config.yaml
num_hidden_layers: 16
vocab_size: 16384
hidden_act: "tanh_gelu"
norm_eps: 1e-05
positions: "learned"
qk_norm: false
bias: "all"
tie_word_embeddings: true
init: "normal"
init_std_qkv: 0.0142
beta1: 0.95
max_grad_norm: 2.0
decay_fraction: 0.932
max_steps: 7683
Each number is 128 + 32 x the weight over its row's rms, rounded and kept within 0 to 255. Layers, rows and columns count from 0. Numbers have three digits each. The size before them is the row's rms in percent of the matrix's.

# layer 4 MLP down, 768x3072, rms 0.104, rows 300-513, columns 2048-2111
099:122095114120159130152090127189123123135092195153128120154126097095134170161159092137193169192124096109128168144086128135092156151189161140111194071107152129148147164100122181105142151112123147
098:202149144124131149110134114097150107057140122130143094111147094152126092128122141174145125099184105131140168111086114140113087129115172064102097123152150102118074165103108095103134109119102199
100:086061091144140119112096139128129117082123179130141042147135089118131069106145167133123169084149070142134137144121131138120110148130131124112109196095184140120135153095140168058074140124137120
103:144165096114183096129151157093148132062142158091114155136109152148148091082152089136070160156130170049133120160149179125179135120121156098136142164137108165140132134128162151090083141125103065
100:133104132043136105149033131155143163127164129191217177104071141142159140092160160107132186169138129121087089132150136110148160139146104136124141098118124134176122099098152169115110128180103093
100:119113099095104166203107155188138089134127188122140119138148145123104154118111178115161174048137154184154135121113132166094110077085156109126117149141161138126120179157099180136121163161099138
098:128154203117170117098170085103095123093112112118108126143103078175126091191116133132143157138170162159125084072118128113119116157093114185163078132068118154066120135112172104181107044122130159
099:174176108142136170107091129143131085103111128169119138101112084148146113134142065129138142115092114150172141185153128133078109128136075120209108099178112121155139084127191148115121158078117127
100:143158090177137117138140180137092140126130148181173124100120140088140102138128136097063083113121107075141117105166162152138098116113129116186098199198111116131128084155114094101135146143099128
100:098087099118107194161133130149101192121158140153176093107091139165158183156207139135129116131153135160176162124116125151102110122183102196115030144140173085128148131146094096176144110138080084
102:085147167148141102091133129126180153180147149127118181129161135132162093144119063091067203105195140106165110143096120144129158163148122104113128088099124090161075132101133103178107124123141154
101:133113167174132099041087090136126142110124163111076126125143089111084160126107107028142140138153162186135106156156128092102103147176141153159158106148125130060181107098176129092110112100092116
101:200083154135138125077145092111178104102111072113180147157100154132137146107113089143108180093135092135171143161100152144132094073210098052128097153130131113148089182100099098173110114122178126
101:114164118129126130137122098093064115132135153098144153119107161133164121095119164149089097114170117131141156150157143126134069109153078107149085115177150098110094109057150045157101089151109087
100:195138113071163162159087128095112114121138114115142131133161135049075148080152157183138089094136095159147147130131144102156124115106136099132111127148180158109125110135164131160131142094082199
101:095155132104114094121096125141150144172138104085094102114114154140136145111163129150126154123129099126154106113151126119157164117123107104119163129154173104153125064168128144162170150120185162
097:105117097131144141112118133111159161115147226137149139144137108067187128167191178113063167117135087135127180094142184115117099146123137117132118114135145131104115178133080131078112171130154108
100:074087151098154143143113080185140071067130160087113092079133149163125161047130106147152153126142099092138130185147163091110171201078119117133111146217125092176169139085094237071121141162157151
101:024118148111164076156121099140168145157120123125143068141147123152129141137119106102162110155104174164165131172112139076112178128127166138157153132183201152150089128087102110137082169118091102
099:061096114137158144108104147118117119156105055147157130112074080104171101139117135110106158104104080103152170116130118148148123107173084138141151122091104059130088145168113128122106039137179112
100:107143106131103130141125094135157087106134164089108141091129108090160123136090095119158067137152146175117107171110160084083128139122150173131139092133062157133038115081175141157179096113183098
101:115108142113173149130128137113063176123122118143127113113107159140098178093088100097063115150129130146158107132073101126120089099112118140096155128146111147171113052155161156162151137106161109
102:122147136098116095109128176213183121077091094104113120182177146077085125090121147157188153182134131152154152167136135072101142118109160147144139128099051103122093156127172092130107139213146134
100:108094060109105123187128169121133148162119080066086165191086093096179147155108130122138118166101107145137058117186079121128122146070104161138063164158187093118140121121159131135158191113136164
096:117108126152110132162118137153161084187086169115169076150137149149165155123154185121088156145158074163150125185148130061086128096153110087161128153073131117158136119112134114133086139138144154
098:134173080118099104128113103160133148104104135176113099134118111112116077131072162164205132097139124132109080138111113143112104156169148131197159093039170157116140103124167132098154113128131096
103:111094122158132083235133128160117111150136153133126069089169129117099090093121117121180065081106150112095103143174123104134164143097125096162110084179061146142054105103153143077157128124103118
100:174149146127101139075082156130069134103170039140153097082137160105122090064157099151140131119107074109128179121072109106137129101158145141123126129135154148111174134131170182128118124139117142
102:096144128167104149227084107130027087163183076148127189148096122142137086103061121087131116112152111065133154096143117099106129092078125124133083132068106143151158110101108153123153154156112100
100:137147140104129128038147101108130109092102087138073100177122127113128204196082172104164079125108168113168089139100113157084152143168153144114127164116149130124111052115183148140107105104110128
098:112092241096144121105195151108066134188115138144146080140113156142175137143163178152080162161092111122082102128105184106128099100089132077143108086133129088088102165097129116233129102129098135
102:159131122121138171069110158119143083093145133131142129145171164178152172130163105163104133107088091135125133128170159134125078145142136209156163115085103144157094120143119108121162143093149108
098:070161113126103111159073091144107135165166133107113167100169160175092112118119153146148098117143131150132118148147136106091085112094119174154073138127125153098141064092177108115124136079152159
101:124094049186149198080139090059133067181107093141142128146169133153120163098096145138114127127121158180137125091097125101126157107170140193121116178128154122124163124177115187170095111222083134
098:093194142109132090130149094108110112125083105171150106130111168107117150154128156106087152158133144132218183143107117132188119141056165112140142084157082137126173135095102127150136150146158122
097:102116038146112174120115062141050183196151105181128158151087115097170165145132157147099096082148139091129157162129176104114099122163182112137090104098121061129158158154101065057143091148152159
101:097122118170150165119132095150087142147137134100116134129131109141161103131126111137103147108082107184135147133140160133148145089114106134114153144105139107102121121097132129163121127159079166
102:099085170152135156083166181119102104218139169089175149096134097133123099143159112126102114159106136101118132220117201167117125074138110136138108120139154144146132081121121163153122110154132183
098:197175184075091129093123138091094103105123113149172159163140127095128100126141144169122110100091167146115162145159089148131167119169199089103155117160095109164140081107116122149108111106113096
101:152118208114140093102130124075137156133119103165186166149134094105155114136122117090141130119151100185179146112160116113115125019158119135173128136067088214128111147135154143138149078135131106
099:133113136163160102081106075125143185091131141085124131089119153125161110070095167125128117106107174149176103138141087121217125080046149110126141137071119201119121146174083126112136113189115129
097:089109147138166106150092163136142101189166128162132199101133097127139075150110138097107073128140108139132152144200134177065136143136128097153126147103096116146113099156128161142122098146161092
101:128121161145101165109130142108157135106108057179185140098100117119109129150122165128138173103108173123077118153128175196151100118148146123134120124094102164181114148110137219158142103113164119
101:111127086140117164045082118128130136129151188110131089101074181084122141127108132178105136128115091083154101145123136153104182148140133106196086125134114155186142136109101087149132117042083082
100:130158212093181149224136104154116098116144097159155155125132068162185142085083121109159111111136130147108117071142105147108046110122170144117124062069166096087174132119121147176117182163116172
100:087149089108085111128123120167091158145159149095134125132103158114143089153052126113135097108211104112089106154094063161117173180150097078125103146120130114153095083095149139174097102091149083
099:124100169099082103143156113134109058140101081190107138149142105160129126111116112111092099131157121141127127165136142137114133069133131197052161116124128103097135096147143111166140126113155103
098:177125091108156111146128072141137099154080081091150069124111133124122099092145149094129106134138141072087108147064074108088080150129157167129161149119164097124133116165144169181146165156135129
100:146144092120109157078086091102154142129124159126110145048133170229083089143108129172114124113148057105163087130127130165122166168083113145183121144178109143099102116146169067151174140137100105
100:114104171088052156155119110098151037107108150118144107155108155139081094145171152180103077062104104117123102139111148105147111125136137112123131143128132118145163142100143086138142105169123120
101:144161090116112148149078153080143159147139160057132125112098061082140170085157116133100159073139135131172129123138144124099088119127142080105111109131138101096137170136136152127138129166122141
099:111098087127156103081121132125098093097114139168093086132088096148124137158164148160142127122154103123122065141123156130085119168192158126139128181124093132154138095108111119150161064153151164
097:084131137155131136232076147073152084145126136161116155140115103065122145144121154088063103098186126106147097116086134100177130132111144152100083178119114124111058127110178168151138155073094163
102:149132116165095137090075122131176155169137110147117156132145108136107067185124153085148156100127099161164136108168085074120156109096137092123015104154117103206140098129090105184138087128119121
100:136113110128194146060178158085136112130189156152145141134151148162113174105120128135147098124068132064069203101094174108104087188164131126185151144187128161190155158124108120150107098153131145
103:110127135141159166117088063126145136072150120137105174135087134070111155092135086140118189162188107055168096066118101083151113088143162135129142115145144116124080111134107137120120078109141173
099:074187171090140130167063178149162126101125122115090186107093142114109129201131106116072120102135071187124109204107146093084152114129079072110144141141158105116162086147117117126103174137189092
103:146154192103132153129144072123141159110208198117146126141195103179189084141126113124088176118100123055103105178101141106151069167154129039125089111110138096131160090110077132185170132133157120
098:117126142050120146055130133120152146157092089045132137135131151130155145147140118160142115129111102179128144138165119127120139116162095106166118174080165125131130160121157073149136234059191153
100:176176117156091158120184153168157116092140060090116179110113141143143150177122089095131144147105098104088087140173115105115082121106143114105106160125087127118170144117130108097149168157132079
100:166111157143119162116114128157145153114112135114096130136117144081146189154154121103124098151118115140122153122122097107107094174087133147157152131136124110149101165105132147145213146185136115
102:130116149194167125191165166104068179155049099147119128125152089121121123140135121107062125109103140093146216094134157177197089184103122063121126170091097179153137101153140158085126118160141158
100:164103169068159173018135160104186111146155125104120118150108185036075119101135119128145144138146150131162196160121120142100072144090123113132210074095119143144125181166160148176080105142126161
097:183111074070151175146102086161176053111151127095095124130085144112089105144124101153081071069091176157148177125115111120148122148104126139104118120129087094172144132121126070146131127104091154
100:136158096120118119127141130050175157122124120163165103160131112093109104157175088129115110114119133144124236103106096128106123145173120170118139135098081154164089141118120184084212104139119097
101:108131089118136086154120131112086118118114168124116152176136136117135130128125102141127128090130138108103173141113112107145114090151066099163063179159094152157123154110128168143083111115155121
102:083072100177183117160038140139175167102099043143094151130162098101099158120168105134131122112111100054101127139100130170112105135139073137086034095121103127135169179098146133168099099108146128
099:165132132105128124147144153130145175144075137114134152095077136103105108111089213100153140093130205123112157125122132175151118183100192135118094114077124136097093102205105129131114176099123154
101:134089203144122078092130163110103102080052169097160164136200096166103097070161097141118081085118171134117126119050144116150126105114102142120118129144067070147094118148130113171154155114108071
098:135095146145142060130165105091184147102120130157139184124115130103084131103168092120150116156158092144117093163107127123155104163121159081101150102099156075106141168136109195122108094171137116
101:127157067120131147202078105139157180142140139113179166104167138143093139111086107092158082108115076104175117104142165129102134136120070090155163122120095126131120122149142165086156102085082127
103:152164132140122110097130061089142065100098124102071106113127107104115123115135171126158128123193145133146218089163068119138129162122097078148140100174111140134123151152178099172105143111129110
098:100115075115149118090120150130180045144191147091100126131134102117132121146169168167162108077137148135135075107180165110091117124109123137124090124126104097136125195166106141117166122139106095
098:106097163093181175112135113145158111088108127132119070141136152133123083097154150063140160103174125106077161114123095114120142149151144084154145161081092091145095118109113135119059113072104151
099:112163159151094098197138088131156075110087135133113154096159126150121134185127125168142154162076117104090131124099105139113131105131127040105178150064179171088094104155123192113165141099144103
102:114140097123155103115105105144153085120056175133111167142131089183164185143155103111141100107132133097123185067128168079171145111093114076122117111130085129116159130121148117127114134144087097
099:118191142061155121149074167137187145099126157161090107128138166181061118106158060150143115180141103195159175085121109077151161142082131157148124100102099132056074158144158113189096118134143182
101:104137201137145102106049202155125172083126112125167162126171118108150129142159111050128080146119132177138139144123150133155132149122134181157124115097133136174077163134193134139116084115103112
101:174118154157152140150157113132133122133099177165135163179139136153069093107141142083077121134163130137120104113123142138103048123119170122079128150139158122165136132122126115124150097114098153
098:138104176108147086091169178084102159093163169136089093165138116152101088127118141118133124126106112096152122145129050123095103165145133080112143086159097115102139117080174128140209149158157149
099:124118111120095176162108117138193124145145090128122150088169163096101112120161130103167156145085081146114105109120111133130147188117121138117130065116115150142158076218093118095136103210144121
103:102126118146094144132082099154154067034092065103136081125124145127185166200082066136106151116070161110122215038140163123093166141096145058091111111109179160084112148146133108187076130148108091
103:157131149159116171119124154127166122135133064120145102109136136130111059074075157133098134092064175163118080156169150131104105080193148111089145082080135126107078074126090124107130163073136149
099:173148175135179112090081126132121120166132112130132115123089159136118144144134142112133081159144152118091121184142128055126143069073103113057097143149184138134133133074141136122142180161160132
097:155088168107147084137133090123137088145165163084148091152074086217083096127143101140123109130144121134141107106130111118168124141134119072130139094197075103069105106095123123091142132108154126
098:079118125097141132191148118155153130101188085120188122091135094072083134134110120153183148146110104085114136159139146101124156135121124145099118145154146192144111074182166140143120106128141078
096:147164156148140101244090135131079109083154105140112136109139074154093164184179159132117109175112126057165042055128084146135116140111132198055130118154147148131072078118089098163132112142108144
102:173129111102107115037163177159094135087116149137086100171114130134150141183147145143150144146087080106120093111158122063144211094190127122140165148106121131133106119137141125116142165144097125
098:116164163106096140207114107151115162080156093109145101128050170088145173173134071128081157159091092180148141148147142099105083119147097162140120147169157164129138106042136103096130194127114094
100:126129126103163080169065131123128094153131130080117139160097151187137128112159121093126119143157075118181126148111088150128156112117143131179149179178130129186147153090075033136082095168131148
099:164057161119116148050089118121108153095143186119148109084107120094151079077067131128125142107156122085131134165166174046119142110147095166155119099050137082126152125129132179076188128074124056
099:141155099158120070153182169128146133179111092104094136093118136150143168143169115121214185119145105147194136214131139168183131128130083133153116078129183116138142186077144189157126114112103079
101:103152111132126143171135165155121112164147130134159177097123131092064110115142168152120166164145151145108080191095137128203099134141187109171127156086095092191177137093132131107083115158146151
101:146160069177134152149116136084137137176095136070159165138120104099106119129118102093091131170179198107135159147179102093150103099081172084107140154156153093155094133047068110146169134149147119
098:109135055115107111062102145065133123134099105163117164112158168146162127119131138151159124122118152099127079119129140110175126151019122137148160128096106114154115108144158125115129137190178117
101:156180133101173147149113135238058164112166102178146168111128162165133105106108147131108100113160070149069178115151146051168114165145062109082125179088189169139144109111154105151121151091149085
099:073171176151146149130111105137166172136127136127170113143168108089176087113122145134156143131150177141154118142103123129110155124175152105192100110149143112086156137116118164165083131140082159
099:107106119146076178165137123185121151122133087141101109139133128193117181110142092084159114067145159073057102120087135143130139141125193138123118143174173144143110065107118106127107101121132107
101:143141130163045160109122109139200126108159195152146137140190092118078138153153136122125092112097151137059088075168061121153118124084103112057094128125115103102119054204149149077121114150118121
100:137193088099077098176056150108091160136109089109139153139116119113155105113174107059120103088173135135112207050102115182090147159161150135116176128079115129141163107121119171142142147141085196
098:103229115110133113092110133205115144052068171090170144171146091088096125123126101084132138056146095138149134122121143070098145089113212119123109085087143139140158119095082158104108130157147197
099:126161108178104166138091074131093068194233113129120174112083131107134109189138176107108141144156127161202120134164116108123162102128168143143142113109111120128174121134136091139157173097093078
100:111147111158154123065118121113128153165090108078183091190141136098160121160113107145112123160148068138202143087129119194144089142116110095135122160104143112102119080142125195143076114106159157
101:144189153156077076126109192075125099165133144119037113135135132119080151123114071104119176169122126179168120147146125195125118122158077081137076121114110088103155126068119142134178119138093104
101:154086036107128100104115096146097150134138098085104123109107092086133179149149140144156140151075168113162159162086095147131182123096179097083198111118074151081125161132162164142132108038135094
100:168092093116171093087109161112134105085096143078089127146113160134085133161094138144155125155104137086093007149104149133132111187061066123112135111129117196088173114108085142145079077064126116
100:224126127122104138122173137103194107092161136150118158097169065170146121143200147126133120159130088150143162112127099097085167086133094128124184152178127105152159134160163118129140132132167120
100:099104137141063161108109133108169107098201152154133132122105165111093144148138174118097146111152139185105141150127145149140127133136142127176158050119097100089092144142147154188103145126100164
104:115149150084132151133144173112142159150148117197145134112090114038169200171107175094111078124147174144161170143138108166116117144120104146130147106153094171163164148179122156110148151083157133
100:119154146171134101069156116172151092133115158135116109129090088135145114124072112151125175168152137052129112134097154205162158114151128179175111136166206154100084164098113061147065117103134149
099:134112108102107168053155116114136063159205087169142146143080125156182115132105151152098159125108131126113224127087105138137116188137126130115079094148089111107154120143063118054049117115198184
099:072143158128111122050141139102126153086149146125127182125119153158072114112150159085134150133152105108131051153150104115118161137147134110111150114086150058088046173137165107114162054160122088
102:102119106124111121109146151186107151100149131144102143135128180137108128124164144171177132070181120120111107111074090064140122169122127147102113157172159142115090174113158127167124102073135212
100:148170182188157122154114122106137107149159081185104125122111162153158075141151162140118081117138125100181105151139163133140119156093116127104168119112082157135162165052143109083124171100107158
097:169083122119134115168148137155107110089134130135089074131133161051194094206146121150124132178093123135170141091148109165113101096118112120150129171141118112200171146057129106167083119065167120
100:106084110174145142117115127147092110106100096113170132127139105151144068083117093151077158135158202099166117134117131130127139112109106122145112161129088138141036103195152118104127120128124131
099:089117111087101132133111141168129134138129076174165086107075098154083122102116144160164172178204097112138122143098156127166137165128146157126151203175096150146095148176098181165124121062140130
097:202088085162108154205101202174123100138124153113060152114148129128144199166153164112130115119096093116172055100086130164159110120153105117111139142115151055146093107110108136148164106135083169
101:130066091098175104150166124126119132094145152102149120124144148082120099151101136088132146147137133158136139134094127102142136116127138104174149117129179133093070057072118136100082105189101072
100:112134109153080113102128116112101117156102095124113137104132116167091166056137124049144114133138111089110160085104197135137178154163168091129169148112135146107077154177110102159125077086190142
099:165115150107175200089150098137106192177135152126131167122112115138114095123161120137141105110245100084108137151105110091139132133115137130125168106133106135144133153175084078085108108120183156
102:133096185090086121119142129126153110101157143092124189140111145115134126159108112166121129161113154089165152134133126108237155125119141095136123108147066119116158143157174123123129097093132187
099:180140116137093095068092167055203154084117151115142173195147155170119108072153088103204122042085172094107140077131082143107085136209110156129090091090111143078200163132099138142108184140063116
097:108124107121158189179194116126157121110140197055151102102132147171161125155191158116130151088120142182119115110142088122120139170146160099100138145116162141168117149118143140078123140128160107
099:145113173162135109073154173126124077098160142137166116103125147150121142090149192147121143105174080095124129167142163163121148156135172148082182193091119116150188170122156125153203115157168120
097:112174120126094160148150111059113126167102083104175088106084110142162109130119157111180133158161119110061156122128103157129107138150128072146136141105136121101077135068094138076139183170189114
101:082073109116205155096141147111144146139125118161138112101066162120080159120136108132145145098116141123077146141123124114195146170084107126090099129127163136115162125201139094114182156150136111
100:109114088124149158184141125105100150160155168165104149135119087175178134127137151148114120186170068082128177071088099137172089112122106155119113129149146141154152107164113157090110040114134151
102:080098132100156132119091124133093096156103157129035132139055175171117185107108154119180108182140120106151153092166100063090189101133084124139160083166185153156122106170170137068171178151138107
099:121151150153175077131136177126161142128117088112089117169143151077105132137084109092140121161077136138116163161072161165115070127089111110134152149196105157071105144080137130112105113143067099
098:088180070111165081100181139152172130100104201169132156142167120083126116138113106135108147164172108114110152124146090125076095081127168174166156130087130152140105104113155136204101195052144130
100:115130111109178102109119112124094133145074086189187094097140198080179087098129112145131103129082131063086134129152123067138181112150136139141107137124128125085160150046118160174068133091143154
099:100164136153156116139126166069116100163169148070195098154084126134187114140111059142105124199155172114158171113111176112182128095161161176146142109115130144116154129089141166082139170130107129
102:165117190125140172057109151149136181115173110144132179122117116133128079132066167145141121114097157132157181158110132153123131128090113073144190162142099089152175058144137118140149102142144146
103:078205101149145153076133109134128124133141154146098138125095105149147161162074128103094128109166170135091133119109124136109152085077164145097123179151095145123208136158085081109124122154113107
098:111114116144122181079108094144159094098169150127175130093129154092167092152155187165187162129099131164132070145108150118106016147168184131129102161118134091139162140185100095079114127133130121
100:134090110121153109170149184183151134168053152084082185135120126117145045120065110081109148159096106124111169078147090115118176179156091195140100084045146178136147106154144134144064116140144099
101:117102129108085123154086136114132117180098142109066103107172110106181145092159160159136076043156136145078105087088105148085102077203146156105113121103081151134156162196087161092103158125116172
102:119144098098165127118140131127113080164128134123090097068185109080080132102112085146112182153153131114105158143139184128106176140143145110142072084136118183095134138095144076099154171155184085
101:128100042131140113169143138178114109131162125110100152140107080122154153154123100147153140137121113122121148133132107131169164146127155129126109137144094170088109140131131123211141136154109146
104:084126091089144160153149109141155151143132157090138123113166126121172145164148121141153094134123100082142151100137138071174193164157166115117092137164103120169221156125167092056139181170176122
103:118143087068128177175085129091122110173120121114142110098141137105121137099099133090207085061040070112143152133136109129120127092180140156131177138114129125112113186121106106110129071169082101
099:137099143178151122164142101082134113126170168120103165099116096110080144120132104150148082113120125114139151126116114099204164146124118077137117122166113110138131078142142143163162119131149182
101:146149142182177150039124114104103117133133111069092092166168179086102136146107128154114104089129154138153114100075136094082068091134163154151121118144149114098185166126187117146114126110157137
099:147105179089129136144147096091175151176092220090167162140177152178091074108144119126105151120156177152161198123136137187149110124123121183151139152164168173152104169110052105157156086179132099
097:129139159086094160055135137111100100109128144094149127087133130125120129088184152181107106103146171123101141088177129079101083108148105187177149126091169147096125174116081126138168176089142133
098:048088131116141141126107059107162100113118151140178117067074135156124099159126135115112110194146149110129178125104141187082104136169163078122146084175162102087104155103181171099107122121102136
100:104178140168145163069124145118127082091145079138117192061165089178112162191101150099188088113161104151165140097106154148102067116090158119125116132084104072069148133170090084107159137088139187
100:153105124131152135183112103149210112157124162062170144078074128120154073157157142111118153124150179142157080137138180104141128143125163150128157099169129112169135134198111140103188061118204109
100:119115092126118154187175193089126154113130108139100133132155161095114102107151067152104159116123159091137125155114145106151137139243156127108134120122157114140112182071130137098143119167079135
100:117178160117145140172106097128147132146115108197124149143169097118121121107091162145147076194128143120152174105155125135149127119198123195119120095137131139159131155077086144141166140201118174
100:106170105133175061191167102113131140138118116077154143151133174145175054186138036130128103127177059088152121120127102126117080062210130109156108150201137102183102154121124122108136161091165153
099:145150124151106129101114156087105074139146144169138140150132144152063080105116156146074148091146111115124156165141134106087195108200044110101093122199146117104110080096154165182080148196109123
099:145082096125110159115146117122100125092092177107103156054099122204124136108166090144085145177102106159139076177166150127156154136134145175110113159126098099067109113162127116124122154122117093
097:091089166092131085170123058142110100146136098151147227107128104118127086115109129121060043111111106087079178200115158181141122141172122074159104134161155166124102128176159143154112115106117105
099:137153089176145109065070088126160116123126115166135131108069113149166076135133110107106123152100128164099114199135121155105155091129114165094140123089147140136132119118192117112167086163155100
102:128116098113122137129171091111133166120123129161168087135154152145138123142128145115144077086176109138137087109075157117116146059135108074204165170088123041118127123193131135186140180152089155
099:164131106134096202128180160089090167137145094139099172129093163142168149069117129141131138082135129200145133120099113063120180159123128121168105185140097133129154136153150089122141170171149142
101:177112169101209151091131120096136154114086140189148180116065114145147145178125145147136114184141109171125159146161103118121104110134121136156082134129075123139120093167143068116182118126076117
099:108188135131102147100120097131158124108101116092149116103120111123153151166091097094158100151081105081172083152102129127121124134155162082074155098122124111088131174162131194124208148137097143
101:159157110147132108079146096126115124126129163130168123140121136109113171107178110139117146128123160103113134139092162161101102179098147106114152149164107158097074073124120162096089127107155095
103:119088143121128113143105133154161100155155131085141122096058118123139113128133063121121109143127178137148148087132120088120114229122135185136138088091136123203084061173128122104134088149098126
102:126155116067129148138124140054161160180109113131189108107153176112170078128114107139086114142150165213169163126119122133148067112095116164100119148125079131151095127169093076166126155039136173
096:139101143098113118092139166109101200201111126142136157124171134148064156130111133112095171110124085163109092149111123090144092084093125121134132094108137139117082142147121130154145147154124117
101:200150100135117132192149169114132173170167154146125111235098173115114135105111165115130121115128154138092140110113194162158102101181117140094157143119070146127158098124099126179155198193112130
102:154158100128142142170116131152110169073137085149158163174131148149157178063076117115141142109116154094153169157064125109129149126143129198129124162104111185116093127119079149120110134173140145
100:018103091172115078139159079126146103133110162100092152135040118098068153172093108151118122183127105109158104109203132130184047113156099175145134119113116119076144134102142062109138115077120123
097:085128187099139090196099176128146179128097090131202145150120160142102094122118158124148130091125160160139116154160074132161095123204102131094132147147121061147150104115122155141114138129166209
100:114105073146110132108138203117148131149167146168127154166160140158117109167110121056158112124132083222097185094079152133085122085205116119083171097122131118167172108139142144132153190082083114
098:153125128109086114091125121113165146193201126141127186113130112118116183083092096138087159092161154178149104140079155110144106148108114096153139141157114138160193140121144162108104098154139129
101:186150100142138120147129136128136092161179165155164052154182133132172138147095162113144060095080172157155080122127138087136146118075140186138171087139101090078113136142158120190112168123096054
100:126112109247091112101153094061095159151114100107148072133151131110112091089108139136091133113117169157136181086089081184133218068129187109113112146116144073149139104126149085070112098138133167
101:125150107107118122052142097112139140175140106146127165138121132135155113091104170133115127140105087105166102103136126164089103105132178098191145088137159165055151123138113093109173108124134083
100:063156126149145160094157095187098128144087177152123097113157147092160122143157120104102139113157130137100154123138110137224150148108133120129135106083071128159162142155121113105110182145140108
100:180098104176154106143081121119147156124126123190112128135134156162149143128095113097103124143066133172114085151093086103176151127104098100130122100136105112084100109133151084154099147137147164
098:100087127076154138129110093134139181092090129100074090107162060133153129108208135123143131108137148128116100146081086135174152150183178088151180124108078095212120097085200149120133104102090152
102:067134134130158156162156133066129134121152140156093133170144104084128156130129116122147153074118141151123125144122141159120140163111130134114166085152139143134108142129189111152111107155095102
096:086078150162164101130077229142134135143065174169147106158085075139086141103109147084122158137097159202103117169134121112150111162142147116164089140151143150200170115117085091114156154137064144
099:131172123142113140142149123111142064109152136143109102173105161167103087090174097144112066092121096109134132125166135132158156100179140148116133118125106168170138108122086159131124103189076130
096:088108134098169102117187109120109142118104139082154144126146136092153174140111104083168163167049171089101171120116126155139133115148090164117133149154100169141165142128078137114138108117143100
099:152022098131152202161161166117126185157127128126148170162125120184092077140106141136115149125142136118098219223104122183077172124076133109110111193151089105126117078113126100174136123095081071
097:144165091114112151192124136114113049125083117099165175113118167117184104172106152170134149104121157060095165138123134142102119171158136111176097096103172116104098135043148174115133156165137156
099:149156150173111136151088126111160078143116129104153108047110088117100110183116154146126170092095126170077143122146113132161097121100147122069122103143165145129057147119132133184100087129164107
098:090101105126138103040170078225116112157126177093167099165126122116139102107118200133134149141154107081109187102077116131080121086114098164113099092125185121138114103125137100112122119061110129
102:144090172105149130141156173095113119127210109132076122102129162163175078136150152146170155141151113116174150108117151083068084205096137133155128117136142098170098135086137134090150132144099126
097:131150130151128137171152134147117072140183144117106170135136133116137181081185121114056176095087182126144166170106132107154187142112093129092152157129164123100147161098167110121160092148085149
099:156152150149153053077140113105128122144121071087119152185125099137111104142148106170140163095138075124187132127158080099135149100134092120050175149122111128143081149111162079124077159139106060
099:192186145104134119124184151110130133155143105051166110129139164161145094125143148107140130113112096135111125115074176081150119100128090135112091147123238169129141128125177096119104110128155154
101:121170073192083175145178151160097141098113038093106127160075092045151119166070105110058184178111100046077103188141141141180109103086078181161123153121128150129082174132116165103101118112109102
097:123108144103143169085144141114144112104101119110159157116186168128088083106092145122169137085100061105111044092111126134129183149132160134136146046147115095108089152152078127131156143113167126
101:170092151113138119182179138125083158069153112129180161130129112133212112153163125166115154134120167128114136123130103113127087176144132135102152110130124131157135150096135095157156132105147103
101:085115130158182133080080144160130150101127158147122116100202145177143083118091158144104062136133084157138159077147135161104146085155162179158144129116139175083141128132095115155153137069113155
100:158072082106116152074099100160120078088076154125098125170129123115195104115149179152113051150178121077135090161130113147129117060156092106100140142141183114178157037178169160129094104139109107
101:180182154146118123134130170192154137122116121130118072117120056179136137184121147107171150126149153085123089082123117070103090091114140173141107108099089138101139128128159105112129116202126131
100:085073118128114169079157075158086130121125098181164129139166163093087100067196161104142114197123107166136083100136161106140156096112111189153083097081098115133155136144061100086124126134155133
100:114149143177123136137119097091106097065127119134128096107095128194133131094201147114077071187184170104129145094167145089146181135067127101145189202106149081134155113181103087183144112108195124
100:147170120166155057124119119118160091129137146141122131168079098062136085091144111108147108090094174121108098107110139189095083138181145154088147200198169107128161104128035185125095175134110078
102:116116118146128169157143117033134089107173188155101108177177139077144129055169114126134153191136084152096110112099103141104184113157107148140113080137115135161172093117083172160133154160148151
101:070112098156145110087075102112108047143148103098112042151135063142126119145160150111103150225126113103117058110082140140117124137080184144075141132100147182124134114144119094137167128172150160
101:131144154156105075155144140149093076166112107169106180082121150176158069128112126150080104123114124122132149116091077145068106143117107087106136171155080129047090133170126107106090166111147094
103:129152141094132125089115122148098177108169097113123075091095119121086105154133154125109102101045110145147136109114146162105103086106100113116110149158104161104140153190162100142118129095134103
102:100065095128126112176145129131123135141108138095132107157143162090138147092123050096115118137110146107195092140134197118116144130125117182089070138198132145155069193165196140173075145143120094
100:079103176157080152167155151081118133127109116147143169149137157144104128100144146128085045090109095141127115130101150178149103154144115064158116156175093169073142082095163190093164084098126175
102:145101172103178037107099064138119123110098132150119146122155170156200092106190098146123127165184136117184133142091115158093184140166118135100139086171154157090166117068097191147164126151132150
098:147117182130108158098163103128148118181135137132136145117141108123123109056108134096150156142136170118095100132166134145127147144081145090110130128168119149164134079130126083090064091106146099
098:094184130166149103197162065138088131178168142153122115094130167132082070147094114115092126146127143079111088121098114128137093147160181130139130118106168151081131078153143108088114128109103133
101:065105130139109143081129161076130059140105128167188098158139108091093158115081145139116068078144075112095147173211141168131143100154164141133108133115110116111119087137095135096134118155101100
098:119170165167201113105113135138117138157200108086109139128085096124131086124121180126131193188149175132113072086116116171072113140124150169199151130102171160134133080074106144175113109107142118
100:159087082131147132122128124148173148136131170142088122160131093130151148184115197110131078106106142121123126125097151113165111126111133109146176145153128134235128121148150188120121068111108197
101:083155109154097120108165152189094107113094203077117138113152079102059045077103121127133146102117118176168198103140145145151152104075168151113124129152091059197138074118119108137095067144120146
098:103116092141071159139125154115131173110096144117133070158132171166173062189113162107179149086133121171108140119130164091109111133093160136098108106113126112137139163185079147119123112099109158
097:166156107131125139129156061154102090145081142175087181159119132112169219123168126120108134088188138182175159121158101145116114146139114183116121080133092123117155106098118133195138193122184100
096:144152105124091112036103172185140128148125104166122078143178127128188150144103115104123165068180079142166194171134157091074123179109092168085117084128147091147121127086121129219176148081136065
104:131140152145164100155109154129116135127115068207123123112138148094112128114179201101154179162158150130086108134155076104141107120170105144103126136143076163086153099180167082161172102110148114